From a checkpoint of a small transformer trained on Wikipedia: 8.04M parameters.
Each number is 500 + 50 x the weight over its row's rms, rounded and kept within 0 to 999. Layers, rows and columns count from 0. Numbers have three digits each. The size before them is the row's rms in percent of the matrix's.

# layer 2 MLP down (transposed), 768x192, rms 0.0235, rows 384-420, columns 0-191
100:539463415471483509556468477558537498512452486554503400556475618519567498422439541477492540455455534499566445500369454503452513462567528670501538452502385559437457539549534515376433373493523504530507494499519535417504473448483484550564457542611561543533487549465514485473467501425579459494457501476507540565499512535492444483485565484461490517497502502478411516553537511509496515496525538535541448462558511503505538589480425539501459618511493477456530439406485451455539418393509505496592464466571511513513566517517579551469456401480542474521646483387471510508534466486533558500
126:440507536472486560547373478512470507574538442599507547467517481466623555428441530521455504513506484434536543454501588522416525424434510473575541617461516507472461556516568464466463445410484449492529499535465536407512517565562544582573475473521420484491546556441451419472404514558450484465420577567530562476463479515514442533586439490490535447511489522508530481479526474470410507401486456488482431536488517466527494562348431606483553503441535433424485473527471499547507465499469408524688472528424494528490476529506492537546509481488539491484531555563528474544525538542581502497
062:551462531548425483508507548508643566451543563499473415455455527516564499512528454566471577470493512456493458527421508583514450432518601601499550411496469524626476446547539531432493580538447403489496528492467470489504557450467499501516553557443530539499542494591433429577527511433558493540450472397464543512561486421533559474551486499469554481566533544484475494499504574520545511497472544422569466492543435507423516435477282527430513511488398507510542426570495399500486469582520547600483479520546515475493501537499497488449513426497524435477493529442487481451504540455442559551
168:503447469507539427548595511470454585524441466461539478541548498521497571564498509574489432540492421585536499456437538476452507548520558508509463496520457592495456525466558545472482502477474524475453451519594439484532509518469544438590540517519411432511511496565551534554570514578501500444572490531483579410524511481512441508534459518386447531469522452493538521517511466572553613474485539431377542536432526478464560548580652461542497497438487558434505461475491440462456585443436567496498398508446496490459499520500532632425506420521444399518488435470583479471596505402428525487
079:495573500429545531521455365549506476553508487509560506469509548487504524441464520528535486475557507460558500476518543549519459454409504493495581486457511534505493485462419426422521477489491524646445518473546540514503515590544417523454491524540557466537512487544454519468557550482584511477593408495548480413513513437459440443592452561482550435465545522480414440568413496585514558494509485491455557515524572570424478541510354450415507430426521489429401551486512533567489546505507470427442520480584425413511488497604494583430558482426470468530499538545496495546567587499469453607
103:490469495550428518507528534516468506521538553549510577480573551459483522506492459506429516533534506523476491479530544471494531430459525473505620449358415549453492440434453466498527464575552622487454478471467483543484594590534538422546486545546405516525467546469435427513428489549474460474541429569462513397525597536408495435507455412640490572451545444496455529542475483417585455551550589503468525521446595546450499571536478439467478482523511473466519485473627505511504459511593473462470455541451504428409429554523497498477466392510525524543536473578517577493596515519509460473
068:431451516467529550500550600429512491485464480455467512555512628498514480416601567444519607503575481419591525434468469592511470525544472515531501499405469503588514505449535474476384526504507460498525476488419618486498541365496438553508492475492458502521518493559439543461500446479521575493503493459491548543623570475441475449543418396436442533490521535497527543430553566439564515511514572443487379442469594537509519532501558507478515598508423385473491467521471536542472461536591456438501570552482558470439546391544510487545523463503475479474536542495467557511538458436518513489
066:450482517453525483426508522406484493412518481387546511507423471573435527482547552489435499410526487508505522518518484571492591504547506395549577431576523580534486536468545439490459478452481530456470533461560520535493517595482426606402468533628475521476484499454535442518439484482541527525556583449468528424530562589546475537481484503543528531574427533505413531548472514402559470509563514583539494472414632512568522561552305433494486514446450438570460570512505492472478472479421516494469514530497520529514488540438547541520436562493525444472485491553496491511558549494460419440
103:539509414484455469455509466467487561429438466451509535554592482484500491535562446522469473528633426568461524543510411526444525496537406482427457508517536564523497515405507500456493525474510396512519465543573584524502588484568490409457534521392531492436559561555569552477459432517459530604433543393443455499458497470549482528474428409431531525533396528537529473457495466456554594447539465505515505518471479467432488546460445477423495500414492549557479517543498508436508446500524514643480473525529425485498542625534547561437560587482487535510520444529551462545631498483527488560
100:558496457480484544473500552524533537470493494491441511531524611551504516479508458574412472448526560516546499531407506527639569515516495512542411437537519527507493440461537556446419412479458465466458462489535409401469598435518526510563433399587470504475486493488406475486533601515540441572413559484467565537542544475570476481481566508531470488510447491498437475547576580465504484504427472528617497487454569511489458525507397523494482676451471505508407520536529432485447384547530432473526498578496467418517498504433523602459452464441490499592513571520467521490567511473484541517
063:493487537487458541443431567450473446463471482408489468528370404615483529545582513458524570460470519497493513530521497515461518417555464467590502535537548509438605498449533521373488499570584514491534453383570521520443571618471566533511457499564378491449454471458506444471467416442429423489472522523553510551469638526543495560555499506507440548512433560460474525519432506476457467437516523467564482508456562446498580573440437525484603553521480480499476520481428436482478568526472465490521498571570521565463470502438530545516505520429457446485495586517494532525548502517566381476
065:464407431558447515503454509480470436428477599496561547467543478420558447523487420553559466510550400544573516474546504419614513460458527469507566574358418507498519535429443504497561466461490524478453442439489461438527513567437550526505475567556397541566450493472468526508528511536397573586515487480532516452550585479394474454509495550503425497497488506556443582481455469449469520507573532521534547563512526533538486503485440531515432590426489455502431498464478472531473515526563416464471431508490540473497465509514474615442545433479436501548521548597520535491619576596451484572
147:462539434520475450460494433514422525554479491584450505506506564584471494461461521437520414484440564558534512463500573456545552475470563477446548482421506485443436483518461479438518446541474431594494493510559389494485392495486510464603534498486482503503505515494490488451448516445572464473473487471567537512497559523527490474469550534491438515546502542503526424549494587499565547520466508535487464543520493537483559503476194527487466578488479567461524465557566491526473552501462481534609528543602504524491511452556558561443478538475541521534521485492451569450596513569509475354
124:400452474494434433569427524460460515527496493596553556478506535496436482543470478440480474514596572483441472486510591495514555514552470448506488506508523433449585415546469533465495450521423495553427420552537556464461523487500527468510474472468551441520492454458492488504483498427568552460412562489522604561529467527448410496529427458478458539535508516440453550474558536546529510420478571466491540418530518538394432562536537549468463497485483500508410391547444482417493527556502564560511454503468541486500402479535547528515605560598495525471553539467496462569674482528647581547
083:594545468507475550514499609483422473493456490499401497531518557500445521517527517450477559469578473569487440545476415512553587456510455527472472434458498455523578471528537564601441437463529424445420538520489509560438561467574483502576475451544510447564465521462433480575523556471582559491538518493475463464586594491459553486514454481540425601464480539469537559452479485537530500485455534450529491523423524587448533538445282480478502629535446483504493472533590418497510455562551529423508437581491407480534418457473431516521527555480501436475519526541530522467563506449507470450
138:544472492496516460500434439456436523563442586585481451531487473541510423463451500523528555563489589484625508513471536484380634514449649531508502475490434469466491536474428564512433477473485494496495558540570452435526519433511478479403437462515573458419515533413375446556440501494524499502588525340473488587499558561436444448519486503442516566522490566419532431507520534499477525462469515450451521472574562544511586492539470573539493561480506533576496549458466414492535515407515430515570474433474520547591532479492539550425509466552462513547475528525455524548514462558477524510
086:535515538512471516477469407517458455477545490599492472549444549542479439514566400436465499458462531508351497560568497466539508518562527505499468363567481549523510515436477488448553564563405572467441479537472513498494421554441457494548531448420417527458509542482572485496524447540467498590437459491518421522424507426509561584466529499528540421565473520554527522469430505470493506467505502554536522514486505443429534548499363538601518445517551527439437473397567551472522571621479428552514555489490442541495402525565480490447525570494559445540541505484509503635458429566546527496
167:505504515481455463532609564486520574552483505494569401484557459499467482526495530541483519449517479471586524424494477484423603541416533427507501426440470489466442566444499493475464600424485514492498523581592503475556536497476605488500477525527474420501447506500482533563506488555418472516533488539490573538584499536450479516591442493440482522425514484468449536457442434563604515386459481419484449576463535389610499540545580531467529416478551529467479476379473419562469544509549486535602501525444551507465573583489560598425468398509509460404516517494516478546493459580478512457
100:515514493453404468470498520550383464568537518437478457572430566490502541458501554501445454431489491458493472500425364568537522533519442457444459469478560485505488443558529462453468437477530526610457484461537472513535580436495430549455538492569561440446457470570483424558554568499558468524473535492590563517582520439448488515529523458501480512524508530557522507497501648462484502467504541515510492478521526491513504617474285557535457576432485463523454511451521530433461464575449478500520473479460454459543436635519461615523496526440521475577526505447485543535521507548475608566
136:437505497402450451516467562506392536485508531521596462592461596491528476567541583474526513548434575534509494577523550534487591592511512424529499468415472414425502504469482445508679524400461438487466475548482480534601514544481393502532532509469461490435479479434547516395501438525403534518456566563544541496529493544524434549580389402471514513454431514517537516464499536568448426434457552462478562494580428510403463500486526538475551481490515568483483565428470412552449480470502516513511513573554494515535425500520483555440556462526533435473563537526463473518532500571501491495
092:569553508401577592606438549594430452578445550479473495487486436587483500466494534500546422595521517462462435473529449489403500559533451476436509570493454539482554578438593487508472530516515484564590427475461561458446434502566520443544481495529537432595525529568494490506434429521421469469499476491471531542499465471589495494453409567534501512479520482540552461440452503427543474545485520529445520456479508496570506587462421436474617523590515525493473459573472524454424448514438469562484438443507555514518541498566463422399520573519450517527567474544468565589475457396473436513
068:469422471448568515469522575521505432422584504424515449563499512462490406524569452498495484492612530473501531479414484515505388544402567380583565471493482478546473508485530494451433508533519458568476599464446536539529533487475433522532597564546516491597553473490411502498425540479448585576459571436477556470493544460422489477495426521550543496486448530499465450471551558471532425582462504568500475447528571530584546539552553493511521558476467404501497422522507570476423404557519542517409475518431440493588504501418463572483439598496505524499587536513423513483499476454502581467
033:532421538404524495449501527461481494548492515540527575487558499490566526544504470571516541515486445558534506590483370432517526467482495391522529489440506545548454457515478505596564611530492485609529527497521528513479535433514458503523544475449485557502440496519466555487501481521471555486382466498488441447401562502415546498611540493594539548411445516588522476443506420420496478473446481489605577434483427550466532492456399457447427497470467487463477478533544539539460527563513461544433528514567383429492486535559479540548544595542458599535488500487446428505492499553427404614
040:542435500631586429494565443494490455453523503470554475539576374481515435523506544527508488489573471512425509542547612553512457486456481442511481479486407540474494528580539558462486461543465538552451572375455486474528441450510506538536442536421448562566497499523494527498566567364451525543576510508590507473489513479481551505461477492473482524506518554413519573556468477544630503586523477506500557542511547546526482468537397515533510485561460455405473468505534509480439507546465504466385482516561438571494450414566457508454462575522622429497541428494453411462517409553547450487
147:464584444478456460476543387487476420471493504693451515504541497479525486501543436473466454508535480560547527469438473520436483535469443457484601551417452460459559515592558520479550516537526438486448400551629502502480387488605563470515542519475555518568590469423390556518474486511411480496457432511455512622523474467541553456470501523466429474501528517476479463538493508574481515441549515467422453537625479474530520463516568522425473488391416508545559572558532477472551500496473557526549428530436537483466535430592472530491485515501520476547523495543530520471484537557564556427
210:418567468506477469474517411494412454435492531553446509553549443466550533464493476497526527487467469478473592502560555510415408531480581525535551592520497448373464541497497427487531432438475350585420514524534455443432528582508569542489459479482470559431488453458514480367443467521575505551601597612501475540420429552553518576524568514523578546522503488463516470490422482544455505520498543521538505542490408489561485469501508523503522481491504529566588524547554487508505413405462501420578595546477509533414511486462521547519485511494540530472382576493501560500437533517546535469
048:479547492446435466550456505529527474400491597460482528489486445481493467568534464396509586468446465520553524466493480520561471444484427466476537429575445504676534574527504554498528470452480539466495513488582417505395496576496521472506441554484436507526518436442542501529508537569395593532499493473514549537508503538610467523481422546518483512496539523482480446538524444480367541422564454395475500518408411519544539500386423442533482697500503556540506515436474490423451485535498488550496486484510562499526546493453472556498521460525503488520510592605533486497519571578522503486
036:541522479559491561460466536539478563545601439550546500462516420503445521468499454573424517460493460547503478549448449524631480492484518568451399486632536505468451481467539505383444474494451458555505549510590473481523468468478592492526501470542475588545504459492563487511609475541461487504515569526477492406537509524531535581543550509523534469538488489472531523529504532454414507458474403501471462472573522534504450446479329429425555465475471494515463535424459534523542613462389590541536381462575437590563507572418490452491449552488437515505433521509502439544498537526464470426
041:442484463431496514542517510505476496501646549475608473511507550525515420534559410581479538509491542501526500468432579429491480531399464455424536485447556500566404518497472532479423520501493470496459498609495499484577575536497467485488580435487529521519451518488574510505475504551422531593521546517469533390607477453510451506585570456526531499491453508506497522497564526468479460650393460522517481438550480552549490429439422483423481520332617524486486490444447521399511535539456529525465461500454501473487561614459498552513486535573475572514417512548497530520481454462416545500
124:485529510370535463490505512558505475425438503513533475553400443556523530477513544448503515556538545546485505470495484587554515501535499501503469447453495563385424517510518506435481459386535354515426506535564575398490531567543524514506467509540429458536543494497527533499522589525442494472522602479509489488623506428483367475558413470466530449469493452467501469490435442525509519466497540478375508544492501526443479593505470508633555500434520534510464456465462608493447511493591525573506452513552550452563483554572459562373498454495537524494508607583570476551446543539528464477
092:470554510503546531476531552482508451484460472525509459495470421541455539474493550503473461624518540411483466517457425460413561516568455523535439516538522596513453439475517600449541523477525576562488556526594459478496428458469519517565487449567388463541530556431421448479409547483559489385406548477593438541496541480535432531575395460523580497506472458479499579502496444518445489465468580559481504534455466498503444525556339565437508555488560454486490561469467500556486472440469430462518527482563536537594532437526514509441556581406588539407514569472492560510550478494542549502
089:409488486548458469540486441507574538425496580552458504403513430459500595461558505463519542543505428518559477521461441537468488386460503565524494432545463490494486478546568600528504527564514522436501497563427422426591546447491451496536519535447526551462436561565532492623481542493558483450497511431498492471525562481435589585441439486495567498526465554525532454519515452471398479548536638549549573450458484434536480461459417534472461496519453517557456495576458441508567454448481570547445555539528523581494512511516566411394502470403473455476454552547524448438376519481528552516
093:498507439398514521517493477616560514461508376465447480472519490507599510506502464505565449526561451596550563463606453505456486428515505532589421453533480515486543512466518535485427484511389390496466496525584616495582528486571471555474470451545437536480467537449508462492564582463475570514542557479572462497444448461465475538550475507483544519557462512466437590448505462517472421570473564534456500537539533503471447477516432442599540428477491455510459463529395444485601519559457484529454482433499540550426585528522540493362468462485530490465514437533514529438475497468574577626
078:536540434493526603443453495450523467539470527528472566462514473526526595484528579503527477543528496474477458506604505516480575423530498482456473517517532542447551505491523532523497445534460495472447446528490553450495487564504474480561462492513541480535477477530547500579494463514521503451595476490467527451574493560559439421586525591455439602444557438452553471504457460602559507398523588432492560535378543524419491561450393433376420354478547547446532563571556433515589406454561490494505473466534429544447428455461410474474466458514447516549458526560563533501526552474510426461
093:555503507522429511494490602476475493574536463487457523532469578529465455543461557649362477551499490636431490501438508502487495589504533562556486490541508517514489463520589499486479488576627392500474588504468522500497468477548552488593510383537448443506467447423534457532537552454455447527476567484481528480430513501534443510532495488506518481430397476503470440496481505540512446539531534417461550438556541577480455596438378390467522603506543453440488527526449399477466426494467496554494472505482433514478503530510470600549432532473439540557616475507480516467546557442522496539
111:585507462500490547523471505575513482481551407504534476532540494447454509515494488475576460486540432454567462569515504480546521473511461608514521497453456496456470478494411437515475509479362539543612457561437486517504490473564476484386527493539612403530536424579370469516540500531474490501528540599595501465548529524357446452469489466487512538504527487502481584596495577455475500536529506527594521402526493470472583587532421509548466557475434522502556555405511422561442459525384466488482503444499534410443532517503559514515495466546542466606519566472501416491597470516446478493
070:408477578524469536497577487500515474551471473502499586550435565592591564520494496474446446488586456452439433517472576468592498505557420509454519459608524522477485442456369493487516487473433494548538449547571573448520519463448537595591517446515522485517453471553432423436481476427467459452441565532455514343563486423506452504504469523555536521428512471571497543514514497411533477508454595481468542510427591508470505523541525479531489520497563415525549544530570602452491487527451527491491425477510515533481512563416539541449484528521415498537523654525501502533460421506468479396
# layer 2 MLP up, 768x192, rms 0.0468, rows 385-420, columns 0-191
117:457480558584555527644457494506522465636481393553489552492495468460578566443449527474544456564476542439418541401535506499387546514479473497543461512431486501547477516532514487432428461516543459577484583552468534461566484514519532531531485490543467466622532506461476465438462591451542487491509555458473488488458499534411504510593473521474538468577492498412497466458603464505533443482490497477435496588520482439536413552375392487463544565431501432403590469563503512468531541551439528489592508472405447570522453429521454521526454494498535532513475443459541544532532533559551443450
082:434536455446500556481521520541429462535484404520559583522584507544451486549576475389511463510516456522520540514620525454421506509445478405496481469466487480379460546447475479542616392516530532501506466478474509524494494564603520522546460488514477507525407532439491519436554526493526545446518561548522446520489535595477438472464543490532466493495375541582479550519568448528473508497492460541424524581405551408556500504478474526619459501535545473462399539439524553485462468404461504425556496539473478529471594492412451482528425477477485561600466473535471574579519543559581402488
141:481492471502541451588559560471482539521500368425468461507482525565515578611531500505491449444468494620548484458406469511477469616457536535532511435558362529522502523441468590518417482517548562563393485415511456548519471499470542465481535498556407527500503515570585552512585458496537480492546496451445516473550419478520452559455548459452523525549553459454466491545521481564505572518500478349429558539499466565493539504540488556502477611488466477438504428496620507445472551589420592466516480486474469535518429463487545567450536427490505500543510400489547526461549447457481546515
083:500429489531473488613499597507473527403511514506359491525507503482566482565498598513517556519459567486491548530465405545514455534575562483523475472533450458400541534447535562527529390490463524439525483557517463450535502403414528467519435458483470498504420483520509492522420486478474473474429567460467536502452467525512520576454548485522359531510414431451575520388532562465480459570460523486573460482465400485522445370452470551526473499537508546505515492444530449430615502415469519504529458473438548547509491489453554425507523599549496525442560422477440532498533426547506536378
095:448535504473574514528459461441452471472550469460522493474520500502516509497515520505528446512463508481525500494484418583534460555573495543504431526664512485493537609543521510478539595488486367527542539516513469503531423452458361522463549468444559465484468469506533537475495518521504508498527574494544520645412447534466508643482550579376535426551426549489585498472525567538447558442463438470508515502546422483595448475466493604515438509468513464530516580489381484469472580502397509522517551479508430571564568466472431575479540563525486485413540531476411453517458500505447531524
077:533605519465505499486423469491442451473470565543553506430522429506430541522447444490493542453469465519462416525569518472543540500458475455510507504529572516416529505561448598448553494504553574458494516537520375462498499619461523477411512459465529505431482463515562435480423587556498445533453562468591422502437479553523483584492512570606522445516441468494533549665489428553506484496481444473463625575528426391554490413516473476511519500527537567534450464482510488423533504507402461469534459422527467547506473524461472499435489521462524562529410462520472449521457513653541536485
073:480536451494515504537451459519502517463467495523513438470594523426554515525399473455523457622496475524483488467573488437518468558529491546563457502387480547465560497427468598540521512520544507562504489543552472484477542364504583470517474436482518519578594531627527543504526500537490483505537464501527440650515511447551443399507535490381453466498469369513576486442560460528466508510470438446468545498576400523498448440466558605506407495579443610395508481518491470450490492476551457540549508535447525474451508471558370490489568455523494542510485491455514529497486461505477553610
114:567509611523512547536521493479493471501426444385539487524485473425438422408533570465488471561501592468540470429549557518511449439473538453529510501575461453558502531482440448548475388496508515545546531533465433553544413487460563494501411501499477544460621454535524571475459473460507516531548509504488518627502554536500432470381511467467462522544519493533451494408498506510549386588460460595396517507614513495461523518427493552493537461545486539466559506468564528475438463494483552534521484532547513570441509475452544433587545411517476588627476430441467563409583493534527481491
094:417534549553522458499562493439421482528443458527507519441486385493486507506492550481520493533471379470434438501547539472373433498433488458469652566501519482524536538494431456548467659513543554556506547513456598516501432584536536485483577519460502532534550486552554533452493483505517533430637482543490450588453463483513547541480474479476513493548528508475516516405495432537505497546519542439347522478540393482560474443467525481517443433516534499562555458518468591487548541443451514518517509391517523511371582513572475418533501499524534529485491488423569501572549517538563463500
076:426557456531586460495533434567570538510456503559533461485553585422515524514451444509497441560487503482492425439488513502538512513503511509488457423446479566554439531562423497469452526473479546467476565599540438435539489377434441514493601437536556437631553486526503612483542580496472563476592526477425405440603492542467460385458539537438436451502551474508563489499600510495546533490448537595417561516607489520517458486568532499512442467470526481468487474479511497499543487508568557531489544458499531487510572498477362432659522459544522518507492464486505458492529546521528571486
076:560562483490592479497478554505453548507493411481409550470534592515496551483543552467507527511500648470479522475549494563366455592607538595436486468564535505471491514549532599504370561489511407546530525572507539523461445417444440493507443549480464527439483498519566502520436487551520452466524499551431477548461528557571491605489507520519598512499438425430477484494584558518509469546466511461451507453472500443576552490423505537555494461530566520392537527571456569460543574534408564513543560537533450582525516533514513394452484499545518493495523470412484481531429567425454491465
120:545529424569445430466553514496445521589477452511466528510531556561500507530413532433504429453450479577457485395497606487568556477502551468421525517384478522457519389506431449472546424553517439554499488511490416533517440494514545451536530454503467512471412515464520498405437559420623465530467450468560486523501539511453483447389553512429458528511477534505479427580541500531557462514460435589438526536575553489461434487526354514489477561489515499477537463547601539544535556476403509534593522598497495473509507455531521600564536513503561524542508485503441536419531556448508412461
142:488492497536575434555567466512486491462455489522451518478501488541463516545475509430495451565445558556451525420414450539503506453542460454450529500408514421517533408489535608463489522518482500548430506506513440508577527521533461514505500521545501461510535518435497548463482533382503490459484507471504501617499439474492465491469577571504583357567530509478413415542553417540503473449447553468504526555528446554465454448498544537471492561507457549511525515602467490379561548517510607433477502595435516533533427491565530540500525569522573558555370503405523481432519433550581654431
089:433494515481493438489474387567495496474583483500610517436445435495521525483497432515526431494438477475458543417516586432507446535555561393582569607529481520504423531525481449460485473505556574606533516537508459495577496478448517536449458507498527529460437515522507504404555439546423479472479522482466525529440412518528447501451551500450630449597586491520552463599452504481456459551511466522367543489500468425556468443490495533503479458489580477564549508441469523520529548470421459599490491479453582520457631517503534549529495462537516577492432485473432475567489529630461489574
141:565545483515579417469509505561470495561401505526482557443494505534450498482428401503492485622482531508487491524431470526488582410475497539537517440536486453447538413482398563528443581566560546529471554472511403500547545496433560501483506508527445444472482518443477569518479568449514435496435549400440503519480471560478513486540543534512630472557509501406515430498522475565579445466412467479497599573488450525508475471489520553569469609564443495499520592531471434502605530423491498636562542506457557502542512487583490431441515485552555554513403499472475523471510471547427605511
114:495464458515398460486489457484506450515472478571491563502440441491561455474458564519471479459434460516501638504498561485439578457453544434444488415550419516494524536565496483493521435512544488545365467410498420424539487326567564565482564459480505479530426468423435469474444488440558515503503471536489448429426425576572490585442539532458536572482480561407446377600530478568535542465448540583545492503493486554515483453488549524517561588461448466562521539555524445545469500473471571493477489468527508544483517491534570581518502481531444495512404443477490515397550472519469441501
128:529560457534507487541520545436520470581504482442541523441529480497483574548536532488422596489545448551508471404476481508495436538370442499500456470551397449514578455414482479537464604497582577564521569476488482538549515468448656425500522471581543452527430474561482538513583486490543497519521439462438534601619505446483536502539480582427493543473586449460538445482498440568581525533420493395468537542506461397545500576462455439455412497445487464495530509486495490564563535551458550510519523535469455509449577515442531567459516408508500521458602457427472505513554453536466465492
104:530527487602588580526538452460564502474485444555385497453504440568472412597508513427532509477498521540491569530552559426471444485474526596559571501517438543477546547479458506514563551512493439446458547461484518450498470543538518522479500442472450568578573536435582602467423508470511520488543552477526459522408542599532522481429514498531478495518554481505501467483477360559521552532442474451499567545530437520522442422507502444503474463565551558438523527529496466581581515423554445543470467521567530515483534460470587335517496436513485505501490496440437522472459487420515364377
135:515555516503562497488527589498477553422455509459492522440455561496542531640485552492498484555488467564389447455634502547507511504484423538478452415396479417480544451477451474499540489504483482534450493512441469510582437460426432464490611464508446412501534493522503459448526583425510496557498512528398507568522484502510500477439465486460578477504425516413470421435513469538580456472491443488364578544558437530477442560517437502508481492453483548477565538499569486432601490489470586458423473530523587556580401522591477518498401465567534526492491464519536510459603470501439553484
103:445507458500495503465505467469520495439491543525531498439446597522580591485515483477486413532452544488445453409454453461555578522486573467569556562505462613586504568485457521385427583431477585491489470544432387418554460589489459502403463498540405551568422555493485479541493556450518481541498538503472464465501473528503519518452511522488488432487585506566587514572511397537518459533398530470577485487586480539419458572487533498531474554489500426542498520478515542479430477493460542424520528511473442569528440539432541481520546488491545573484356382522444542506481488607518553488
071:510631504539472477444416474511432550527401526496488518455467481504556553475433541465500515541478488452483510502624503513488628499587415544414485482525506535464540486466461570495498540500498466455530356486520502475479454593565531492530377465439487522365479528564555480505504460501524427441508439538530506576553524588591529540467601515430447524552497470497514559479508452524485580418531475431471553515462451418433411470453474500417457442529501558491490541504476420488534550440527456492573530497491501506427492501507483469532557379488471511588370446487618496528460489573497470526
039:453589569572478546591509511507467473488508472501580508516449505425504525482494549368471494504414515486485484471488594522536529520462467539474522490521570436448525520553540413473405489535491435421513374496514440497565517515501491457449399552497524507553529484514553510526507466481538416446618490551528582532488465551584411578357552486413515400516471502419484546470490528548521433527558483508430426467449526407564453466500506651541476571520538498476445548441468491466446517443459574543502409490507510551575472436503520518468412460507547481445506536523518544525520484501507603386
050:539635519430511586492432535499502562544535515476499468528436563583537586497587546538508544454531567448546562506511490428438583477604494586430601452481591483494477518507470526558491481509535436521573391608518515467521535490520493468549493447555510457430478572516489469545440436596543432440473476567450419554547502470624455572581595540504466550510440420535457443349538562483469525443511560502501489460450443516484497503465467518406530518440460508524587539535511486567557525421500435448520534501512521481456513518432460529555467410480518520558427477510575462501471526499506525478
103:566439619514546515468435566499529567456553468391540470494428483485494568475448509463482526505442506498472477468503499485529460472490575548597469436585546607517382478468474495541508510543467540524467576468464495463549559547427466515534530421549450483497495457608581450501584505495574519494487442478566470479565494516454483490513514529556571561582503474479503531424469490450485472610461549544596545473444516464579500567498432505601569518552616474495471431453421586556426489522523473489463542521550519546530442524404492471429458476557459550449479504494424502548504472466323521585
136:516520474453510467498538478458502408581496467421454547448570488476513539532476462419510523523446481506467510418476520493516542453467398535463482510500549523527568403535493571530545542529542502555457476523470517545616459563433447450538560427574482507634403511493530594438565583486600466540461448442593442445478518530507498520437566559443491522486571468479450401501560496506544407600404545514578547592588526507435411500507432454497513595480567401520525488553539522541449498456484571561444544537451476531512568451473491455497492494458517484524486469488501529399512592431553453563
057:476423540532509443418532511538489557539461480488426538533535585508458543445449476490517361481545501468551550510498461568356447569535589549459504579431485501413430530454494498435424593535532448530434522554512589566545511405475454546523565520543420536515487553449510546459537476466498420424519458566538447463564527559386581430494506456542519527513428483497541528507529518464577400565472577550480470459548517365479514515608510538500522427479565510452571512567523573493630540448459480460545500532477476524553475576467531464505477445521448479462517451436484469487464495561515511534
045:449460501415497451471534501505441539462398487445439509444440531473624499484411490431607426564440545472493503501492572481487533489394582461565544472384462402523504535463457455544550386490500580512485464520465493512473552487506430512418422427530454474540516563460445520476429476540512466535542426513423558551443485485464486442431469421436456531545612577425491479435461469524511446513487552426612479481440465423518496498565549639570460499580511571501469485486560521495423484490570540412534524515441496489411498461522507446516496549494540568548519455483560515532516499544497569476
052:578478496542517532444547493485514510522417401513366510527482459441540532468496572362544498495514392512497552483580473536523526431579549485553455513581496458466595522493514498544513473469502533439519453431539542514465456490576493484504414507474481492477586432536525572484520431491491467473539507517507508565460514606462563494443439487480521522539599474458559578555534361543463524492588509470587546552427519398545515600581572520579530469636513511412525477518512558524589547483511515473524598412499490536465441380550497444512505482429535532513535501465552561528550503496512464450
116:553481471615542554489525621455486484515536438365516500423533469528479522454520447499533425505471476448537515474478547466526497459521521526465487525598491546618570479463492472548425485535583578501547521421466453515525458406502491465564507480485474617446509440577538523497510513464510454532493448493510506482448564473461563451506511493553461514547538479488558485525468528451503482504471489527522443560566376533590535421444485427421458522582553522502572434424530439603566591524447522462459553497430500550545510519448533443508500518417482495639531313451463508504491482441482417553
132:505442428630570499527510516528486496487531426508545494516475522468472466524577522481491582577482511529428465376440584444585584519477498588581500455447446541503495423447494467483485526501507577488503586557536511477521489475482524476535533499578348490603485522491474530445486556414585505561530495463536406526560448484487434429518477492422563453499447516409482442544577350526598546482440632532503519511512481438559425533508456563544504484458474546437488500402514468521541568415442563492490523523455469488496493512538425483430530463533536571547436490440502521470501495408495557474
100:547487542438563448515537502534389439571511413471624506543474532515531415494456524478441516462438548509479502477532595443489485707536519415485507577503599535519484487482543392519531383437481486553463411489513571596475460547501584485443474570532450523608515518435450488446513450528496564539506389563451558531504476558580416437552491526553457500444469442553516513526559493519578524490491389514486429550578490532526450590527449568529521492537519514463435481442488471469473496475527487432499452497526516522514513531440436525589470501566559559475485486475444499495590484513471495528
108:556556593448471478457474533423465475477508526512539517499420524496550443562523548519435470484410521402541579515608485474555595611536523384504528616457449408577460464422512515626494412461529580578544516474407406560490495565391505447456526517536559493538559463498507523488487486435489356509479493485467546453564527535538487497534576512502560578485509450507502477488544550463531518505444482482474490496504465507521475521516422535468491505508498527544565584462516457577480572458539537444553531500571513491523521521377431402588553512425525514587548507448499511544455468527426458457
077:457442450464461390580474499500560520397551454492518428596461537488468469503490438506529478423460543553517556483425464514531419551484479464632526509411482439510471545581423469447478551489518479526504539552474443547530489401421543518390533550535462493508535507503504400461505522550478469525454517492507493506449407441419550556473500404535552459553548475554506477517574496437468491564422413502523528453549438508586517421458521516521532462476446467526410443478484494471434534450364507478526531421437505523522609556486589530510573569577548564403535445496425504535518415561490548490
085:434572561537546472496447438459501518406482465595465450435438537433668546493557482394554465481547413507507466473550507495552437438512441456521606602479544443595492565510490542460468469481419559471537500568454466479563504471485510514397437479449554499600577475481486511429508476454548480493561462483455549615520441549473493526419510430423476543536633564498504480491477506501506530479433532578534487569477414436551521455530443600559469414484518568539471510485517450532533522467554514465536519442529531497437480460502466429490571477526573539571400499477489457549508523548505550453
113:492463523540548487549518428640469583487489537513463518440488485565513451469479588549394547558503575516455570514542523559430506516417578511436598449537551391501569539487538483456562512549506450532434473535451464464570447511391474529507477511515437543442420545557522552445512528489479509476392532449463443572479522574493538482502449575551512465523499425433519467522476444509590414446399425466546532509515448541523391419469482528521481580455605522468450487508550459475543507448586473581522546569487514487543479466571480405494444525477478573417478550511396519562499549514498483424
073:490499452441471477527365548551457563445518546508600490494521429424436469522450454524563557554443478568515557468422455495366488527507597527556457513454486485464575504587596477454507517506540493494427508478495410527485468544510473457492477537466428594467542544513544484489509546569463499559538496478571498608503518533521525583526490482455494439521588538436536469588434459570484532447482451463450535522548310417521493450490509557469503449459497613443480435403464452545455497487553427484490555562516500491556546464605501448570558495422584559483471422483514530480551500549509513502